From a checkpoint of a small transformer trained on Wikipedia.
Architecture: biases, normalized queries and keys.
Each number is 200 + 30 x the weight over its row's rms, rounded and kept within 0 to 999. Layers, rows and columns count from 0. The size before them is the row's rms in percent of the matrix's.

# layer 22 MLP down, 128x512, rms 0.227, rows 0-127, columns 128-159
097,224,196,178,150,116,215,219,230,224,166,197,181,240,199,149,206,202,194,190,134,235,202,187,245,158,186,209,156,182,251,199,194
095,267,212,236,210,223,145,205,165,198,203,226,236,177,181,165,233,123,168,246,236,220,175,181,173,162,217,195,150,190,129,229,255
092,214,194,218,183,149,193,210,207,236,226,254,174,221,144,177,201,163,225,191,213,209,213,225,229,210,196,177,242,202,215,218,181
096,190,193,242,182,193,171,181,185,162,161,169,266,161,230,147,210,160,233,166,160,194,175,229,201,179,230,233,206,165,140,186,179
101,198,203,202,176,158,184,236,219,181,168,229,207,213,257,182,240,227,147,109,230,227,167,175,225,162,200,183,180,210,209,191,180
102,165,258,216,213,208,156,258,175,224,206,139,219,185,175,217,209,175,228,174,205,213,187,177,233,242,234,168,193,206,169,158,192
098,206,196,124,187,206,158,114,213,202,224,232,268,198,176,186,210,228,237,165,185,179,211,213,228,188,212,214,227,160,166,189,195
099,173,204,236,185,188,253,245,179,228,161,168,204,203,182,208,191,202,194,195,154,167,185,179,166,241,174,209,207,186,177,196,185
112,204,130,236,203,189,189,183,205,204,192,228,234,213,234,191,208,189,222,215,176,198,172,212,226,198,192,235,179,179,215,212,190
104,285,245,222,210,233,224,178,200,202,149,163,180,152,194,204,194,216,172,229,199,230,218,197,171,214,197,243,261,221,180,168,267
095,202,170,193,203,181,255,181,183,229,212,221,209,242,200,241,186,211,162,226,156,177,162,210,165,232,178,220,243,181,208,176,248
101,157,233,180,204,144,212,258,216,112,191,211,200,191,249,201,246,239,172,208,158,196,214,195,161,212,209,192,239,168,202,201,172
106,203,198,232,182,213,173,120,193,207,206,149,221,211,158,210,160,184,217,175,279,144,218,169,173,195,206,213,188,185,208,201,209
097,211,229,202,203,170,191,221,221,197,231,277,201,179,196,192,195,160,201,199,233,203,202,171,231,171,217,221,158,260,188,197,210
097,249,182,205,220,171,210,165,196,248,198,221,240,188,240,148,257,201,219,227,206,163,212,177,239,163,132,197,176,186,174,212,193
093,227,208,184,213,169,195,166,210,199,215,207,207,195,165,190,178,230,198,158,244,178,192,188,183,207,233,236,190,234,218,213,205
103,156,196,161,206,189,195,169,190,211,251,206,172,185,208,206,202,141,185,140,164,199,238,196,249,198,197,190,219,230,182,176,205
093,158,237,166,235,225,248,234,194,171,185,199,166,186,246,185,199,221,172,224,181,151,169,242,207,257,193,196,259,184,153,210,231
094,225,148,154,219,224,215,285,214,161,194,185,193,238,179,198,223,167,159,174,184,187,208,226,145,182,163,173,160,164,183,157,176
101,227,183,262,185,170,213,203,219,221,223,223,210,210,212,217,157,244,191,169,198,256,197,234,213,184,244,240,230,227,218,219,167
133,159,219,238,218,205,208,189,190,183,186,161,192,189,217,187,174,130,189,201,188,177,137,163,183,214,166,248,208,197,204,202,179
092,227,243,188,226,181,157,148,233,220,234,194,197,201,238,186,215,219,178,275,189,203,255,195,216,225,221,173,219,202,196,168,252
089,146,201,198,201,188,155,278,193,231,187,237,125,177,188,213,244,232,203,215,229,209,185,245,172,245,248,237,206,166,197,178,190
107,168,144,172,197,163,272,207,191,170,188,226,278,216,227,178,209,188,185,230,161,195,162,175,216,216,210,162,184,193,210,189,209
096,232,213,169,213,263,159,184,200,217,252,204,172,133,214,246,195,227,226,113,194,223,211,173,170,184,201,224,238,184,184,203,255
093,216,216,234,211,194,174,232,214,173,210,199,233,226,159,147,201,219,226,186,200,218,242,184,163,201,197,225,217,244,222,210,199
090,190,149,234,224,187,155,245,229,232,202,212,175,233,245,222,157,211,198,232,212,206,202,255,245,240,182,209,166,184,238,248,144
096,220,196,181,202,183,223,126,249,220,205,123,192,197,217,199,172,226,228,212,133,201,220,182,180,194,224,235,253,221,227,222,189
097,163,244,173,185,207,189,193,185,226,175,226,217,205,234,215,149,226,177,232,166,192,146,183,192,238,217,257,262,138,174,187,192
097,225,160,259,176,171,188,198,178,220,221,223,207,215,233,206,169,201,196,177,178,201,242,158,198,230,215,166,235,199,230,186,199
096,288,165,174,184,204,167,150,234,268,243,213,211,222,212,214,234,188,213,209,189,191,229,225,197,166,188,231,201,235,240,204,180
115,209,235,167,205,192,239,231,240,202,200,257,214,205,173,216,207,214,161,222,252,217,212,261,243,238,233,196,198,172,148,164,192
096,219,189,222,185,256,205,190,178,208,219,229,228,152,196,183,209,175,206,167,183,194,183,193,191,243,185,289,178,220,191,179,213
088,184,200,183,209,140,213,197,228,223,227,222,264,171,190,201,210,184,219,186,222,208,190,199,130,218,207,200,217,233,178,235,211
103,138,238,191,167,171,211,261,198,180,165,174,239,238,144,181,178,219,205,175,261,202,215,228,138,199,226,253,191,233,230,215,232
097,220,203,177,211,197,243,204,178,180,160,207,254,192,164,207,183,156,208,221,172,176,189,205,188,188,237,173,208,234,217,192,247
093,222,154,226,189,188,267,206,213,156,213,202,160,182,172,179,218,157,191,187,237,218,121,177,171,202,208,194,204,153,216,246,159
085,184,220,219,191,214,215,145,205,156,188,186,217,202,220,202,229,257,178,242,187,229,217,197,204,169,174,190,193,247,257,193,216
095,152,116,182,191,217,201,228,220,174,207,155,204,189,227,206,195,166,247,209,213,172,191,183,190,220,136,219,136,186,194,206,132
097,204,196,224,178,206,188,244,190,216,223,233,177,193,131,204,186,173,202,168,192,166,181,154,245,131,177,206,173,194,214,217,198
103,149,217,224,205,186,155,157,195,206,264,203,205,194,187,180,165,177,180,199,230,200,181,214,187,185,237,157,127,179,153,207,183
095,238,194,217,216,214,205,185,197,197,240,212,190,165,168,226,199,185,224,179,159,178,204,204,201,238,182,231,244,222,211,120,185
108,218,203,177,222,212,217,231,200,264,186,217,173,225,182,213,199,216,224,158,194,191,223,236,224,213,189,180,267,235,217,194,266
097,207,178,212,196,226,197,213,229,217,185,205,191,194,198,248,201,195,218,192,200,214,229,152,211,218,189,204,139,192,238,181,251
101,245,198,181,192,183,183,210,192,198,253,210,213,212,184,187,242,246,237,229,219,180,163,230,149,241,216,122,225,208,235,181,181
096,185,204,253,248,203,197,241,203,185,187,211,259,176,187,183,176,220,190,178,177,200,149,221,204,195,197,211,160,193,232,234,194
123,218,199,210,222,163,181,215,205,258,202,219,223,223,243,211,191,201,187,200,203,263,225,227,163,203,199,216,210,211,212,191,257
092,137,211,246,187,248,228,184,248,155,187,217,206,195,217,194,173,182,154,221,215,220,226,184,237,189,213,241,189,188,169,179,271
101,178,244,197,243,155,168,199,189,184,222,203,266,170,178,173,209,194,197,221,162,144,203,162,189,178,147,202,212,198,239,200,245
099,181,241,278,208,201,218,111,230,185,130,163,238,135,236,215,190,230,166,205,188,213,200,216,156,206,210,239,197,235,190,239,174
095,165,242,221,190,223,219,156,169,202,236,244,211,191,210,212,193,246,229,238,212,185,226,196,204,210,151,214,164,207,246,195,234
097,246,202,128,225,222,234,221,174,218,139,301,205,156,188,180,202,234,180,211,181,188,179,271,203,169,223,244,156,157,169,183,194
117,184,194,192,165,187,192,210,196,223,156,214,200,166,165,232,217,161,245,174,238,144,200,220,198,178,192,211,189,200,193,206,184
095,147,181,175,189,109,179,148,178,196,264,214,163,168,192,236,261,213,216,207,169,224,168,181,164,220,164,233,240,200,214,191,203
094,195,202,191,150,232,191,232,228,233,234,272,178,256,213,226,224,248,187,214,215,167,147,221,148,260,156,208,174,243,198,232,231
169,167,228,229,234,207,188,210,181,197,198,210,212,184,207,172,169,186,274,188,193,192,153,201,167,209,206,193,170,167,256,277,198
097,190,152,237,243,176,197,171,206,176,210,208,150,139,220,224,225,171,139,141,187,240,218,215,213,176,238,220,193,193,230,151,219
089,231,166,214,212,231,190,147,279,241,154,220,165,239,207,228,257,202,189,163,238,174,157,181,171,241,239,221,207,190,136,199,136
099,231,233,266,251,211,218,181,206,269,184,205,167,178,229,189,192,255,204,188,221,230,181,180,194,193,199,214,188,212,233,223,191
101,220,210,192,174,224,210,247,197,219,238,208,190,125,183,204,176,216,148,172,161,190,194,176,181,168,205,222,183,262,218,180,208
095,174,206,241,187,198,181,252,190,109,209,170,169,194,177,141,213,194,217,246,217,236,227,210,233,207,214,195,200,215,232,257,229
094,175,208,189,177,269,203,192,205,190,196,229,256,222,200,202,173,215,187,207,194,224,191,201,176,210,240,204,211,180,147,202,244
096,211,220,238,181,204,173,191,197,238,230,278,236,172,175,170,242,245,217,200,221,224,188,220,210,181,187,150,230,211,229,236,225
094,184,201,152,187,222,187,114,188,175,193,154,227,170,237,202,252,179,196,223,150,178,224,204,217,195,166,208,197,204,173,188,162
100,141,213,220,180,159,182,190,216,137,200,213,222,215,233,165,168,152,157,239,236,215,175,250,191,165,200,180,224,213,179,223,219
087,206,224,180,183,273,249,158,231,193,239,193,217,238,225,184,209,223,252,160,239,212,172,200,176,159,240,186,236,213,225,186,254
101,233,133,198,189,213,250,293,201,212,219,150,152,199,209,246,163,231,189,129,182,212,234,170,184,157,217,190,180,195,220,199,265
095,216,222,242,216,192,162,133,212,174,195,145,224,184,192,197,224,226,187,196,170,209,181,186,225,190,203,168,217,194,221,173,206
099,203,238,159,203,217,209,210,150,180,177,236,203,198,216,176,145,166,169,165,164,184,251,221,196,255,212,253,187,202,188,226,242
100,169,185,230,181,175,212,211,215,174,229,188,164,178,186,171,220,245,232,206,170,208,231,262,243,204,175,223,182,201,234,195,149
104,146,219,182,226,189,201,232,194,241,224,163,164,204,182,191,212,261,245,188,172,192,160,191,249,218,251,171,259,184,171,216,159
099,203,181,181,193,182,183,213,198,188,224,182,178,137,283,207,154,188,175,204,208,200,143,231,162,172,221,183,238,160,186,189,177
099,163,293,201,191,205,237,198,232,165,218,188,235,207,213,170,142,205,187,195,229,178,177,180,197,201,223,195,134,197,231,220,175
097,155,232,179,205,166,185,214,186,224,212,232,204,204,135,175,202,168,183,270,197,135,177,142,226,191,127,196,214,172,220,166,227
088,141,163,184,189,198,158,151,199,213,204,180,176,219,227,134,193,165,179,205,152,181,199,221,172,188,192,184,165,216,221,196,148
095,218,228,202,259,219,189,211,220,203,186,182,219,161,172,232,181,206,162,200,164,214,193,222,210,248,230,164,270,191,201,198,245
099,238,214,189,208,207,210,235,222,199,205,195,197,183,185,199,235,241,208,160,144,179,227,215,214,194,141,185,199,208,169,198,153
090,249,224,198,150,157,205,255,203,156,189,158,241,215,207,225,161,223,213,197,188,236,210,178,182,150,225,211,270,177,230,200,154
098,168,200,207,168,215,215,209,189,213,181,127,141,236,211,199,221,201,218,145,188,184,186,181,173,196,231,230,227,179,172,231,222
093,218,158,157,187,207,253,201,204,201,116,145,264,218,209,178,210,155,202,204,205,209,220,196,192,206,240,201,133,179,212,224,223
105,251,176,229,209,222,248,173,223,198,200,178,244,189,209,254,200,201,200,258,245,256,252,168,246,200,228,161,230,235,204,143,177
095,164,183,197,216,209,170,243,231,185,203,215,215,230,217,212,244,186,172,241,227,176,224,238,212,201,195,250,192,232,218,228,171
098,200,195,192,211,221,226,191,206,236,249,162,240,183,189,220,207,258,235,269,203,205,226,192,269,200,215,185,150,200,220,203,176
092,228,156,184,199,215,218,208,252,175,202,203,183,196,196,185,210,215,188,156,152,209,197,222,192,160,206,186,239,241,254,144,201
100,215,209,206,199,226,177,180,193,193,221,196,160,256,194,207,240,220,203,225,173,167,150,215,210,183,169,173,197,157,181,183,226
091,251,179,175,196,200,172,198,200,251,193,188,241,122,203,226,223,214,220,208,213,195,165,202,238,227,201,174,218,202,201,148,122
101,221,193,107,177,175,212,150,146,231,249,165,193,214,235,239,183,204,164,202,243,160,200,205,194,187,176,181,185,201,244,170,212
099,217,186,221,222,194,170,197,174,173,175,166,186,194,188,192,252,173,210,183,178,228,191,160,163,225,200,203,286,236,132,176,154
102,161,272,183,204,240,206,172,172,226,194,204,259,231,168,208,133,173,186,174,186,200,215,174,184,234,178,225,133,197,209,157,195
098,242,229,157,219,254,229,242,225,205,143,246,216,218,159,199,177,225,214,216,193,219,214,200,151,187,223,222,234,235,181,237,203
098,171,236,239,180,207,212,217,207,185,185,197,198,207,186,227,142,199,177,167,199,168,198,168,234,199,189,208,206,179,231,212,179
089,227,176,211,211,221,207,213,227,218,174,199,175,154,204,197,184,204,239,191,195,178,189,184,230,217,229,222,244,196,235,207,205
096,182,197,222,233,183,246,173,203,203,263,235,197,126,183,219,197,218,212,198,214,212,149,205,194,223,199,182,128,246,173,200,178
097,203,246,243,240,198,213,110,211,229,167,223,142,224,210,214,232,224,220,172,203,186,204,196,206,229,168,227,166,186,235,249,205
098,208,187,265,219,187,194,188,179,227,205,155,188,199,184,169,234,188,231,211,174,188,231,238,207,227,127,160,194,177,189,180,196
092,246,218,216,177,234,144,205,188,241,200,191,149,207,186,145,192,178,205,232,223,204,187,220,185,216,191,211,200,217,215,204,153
097,105,194,265,187,234,173,207,228,259,195,204,230,197,259,180,266,203,181,172,191,211,211,197,170,246,206,265,235,235,212,199,127
095,143,174,258,197,203,216,211,219,232,187,214,202,183,198,246,212,230,178,163,134,186,260,250,235,226,179,200,210,184,210,208,189
097,159,144,177,182,157,241,250,216,231,188,163,218,157,239,180,219,236,246,216,276,198,181,179,178,236,252,204,198,237,202,230,255
094,201,226,202,175,230,223,258,204,202,203,171,125,262,223,206,219,210,215,216,244,204,162,219,185,178,221,187,183,182,228,174,203
103,186,212,199,210,160,224,217,167,184,223,238,205,172,164,172,171,202,201,228,230,201,196,179,210,208,177,195,146,201,164,164,252
094,221,245,117,216,196,177,176,246,224,259,270,257,186,191,256,174,161,198,159,225,193,221,176,217,165,195,187,224,201,206,148,243
102,157,172,189,222,178,219,250,198,162,236,194,142,221,208,147,187,190,208,231,205,198,219,213,169,186,201,190,213,186,157,207,197
095,174,169,154,181,212,225,243,214,148,191,132,179,220,234,254,204,212,165,180,247,161,217,220,216,256,162,191,214,202,188,222,200
093,176,217,199,185,146,188,215,204,210,174,150,204,235,226,213,221,235,174,193,189,188,185,256,165,222,207,203,204,214,173,222,208
092,235,214,238,169,220,127,247,206,197,256,192,183,179,193,208,151,188,223,208,173,209,203,165,201,210,190,175,231,220,180,186,172
096,219,172,171,238,200,228,178,229,214,177,206,217,174,169,203,187,218,158,167,204,205,228,221,184,132,206,225,192,216,174,204,177
098,224,259,244,217,203,305,214,196,215,195,154,199,185,203,229,185,189,168,248,180,211,178,146,233,265,177,220,170,185,196,128,186
097,202,199,142,187,198,246,199,232,185,160,188,146,213,221,167,195,231,171,202,176,188,201,218,227,203,212,210,183,189,188,151,182
105,211,249,208,178,204,165,176,237,190,179,107,187,188,186,228,202,184,238,197,210,248,200,203,233,201,214,187,185,165,187,165,177
093,179,216,147,212,202,208,177,186,198,162,252,280,227,117,161,169,233,208,215,151,155,192,206,204,168,167,222,200,207,187,217,160
101,149,194,198,222,219,143,210,186,171,174,175,211,220,174,223,143,211,152,145,200,178,223,185,182,141,209,189,219,180,208,142,245
103,229,188,212,198,148,220,187,172,214,199,257,208,203,172,181,155,207,208,219,144,180,197,236,149,175,181,237,218,203,222,135,163
095,185,220,169,183,237,170,200,192,189,225,221,177,167,215,212,150,195,179,142,223,232,202,215,190,252,191,154,237,181,189,212,237
087,191,169,211,190,180,223,200,243,252,167,134,169,211,232,180,155,177,191,141,211,200,153,203,182,144,156,222,182,182,193,226,275
100,236,176,233,202,172,235,204,188,198,218,218,233,243,258,189,180,163,215,147,141,198,170,176,218,167,187,136,165,173,188,163,151
114,284,177,186,161,205,159,197,183,171,208,191,210,225,162,203,200,213,211,193,212,140,238,186,209,161,203,219,265,181,237,223,207
095,168,226,207,189,187,185,269,220,192,146,207,197,264,230,195,167,159,207,224,252,205,194,191,207,203,174,266,219,258,187,181,244
091,252,195,139,216,177,134,133,215,221,218,177,229,168,167,177,192,252,171,196,229,255,177,227,200,201,205,203,205,181,203,216,201
211,214,199,233,168,236,162,193,130,199,236,212,238,189,222,244,205,136,150,247,148,149,218,181,218,178,116,182,211,196,213,161,263
093,217,189,227,210,239,193,134,200,196,236,197,200,221,213,189,178,177,213,188,149,231,222,156,213,181,128,224,164,156,213,147,199
098,190,198,207,186,244,195,212,249,240,224,161,232,225,184,194,193,258,219,194,179,160,178,186,178,200,208,169,190,244,213,204,218
099,215,228,207,205,182,217,227,207,193,220,193,182,273,170,233,205,136,183,213,175,218,267,165,220,228,185,215,160,181,190,278,218
095,197,214,220,179,265,170,209,179,197,228,239,173,205,129,201,218,150,206,239,155,168,146,221,246,139,193,114,197,232,187,219,165
090,175,183,223,195,199,228,287,193,222,204,195,166,182,276,232,221,203,234,191,193,179,185,196,227,171,216,198,168,175,156,122,182
096,121,202,153,191,175,123,175,214,153,197,255,223,177,153,215,166,202,216,197,245,208,149,228,220,262,183,213,176,177,252,233,145
091,203,213,251,198,162,183,201,204,181,190,191,223,206,199,206,155,202,216,224,194,203,170,207,180,222,190,174,168,196,200,235,213
102,201,264,216,207,195,229,266,214,203,152,190,198,179,199,219,201,201,240,179,188,228,213,230,196,203,208,181,230,162,202,199,152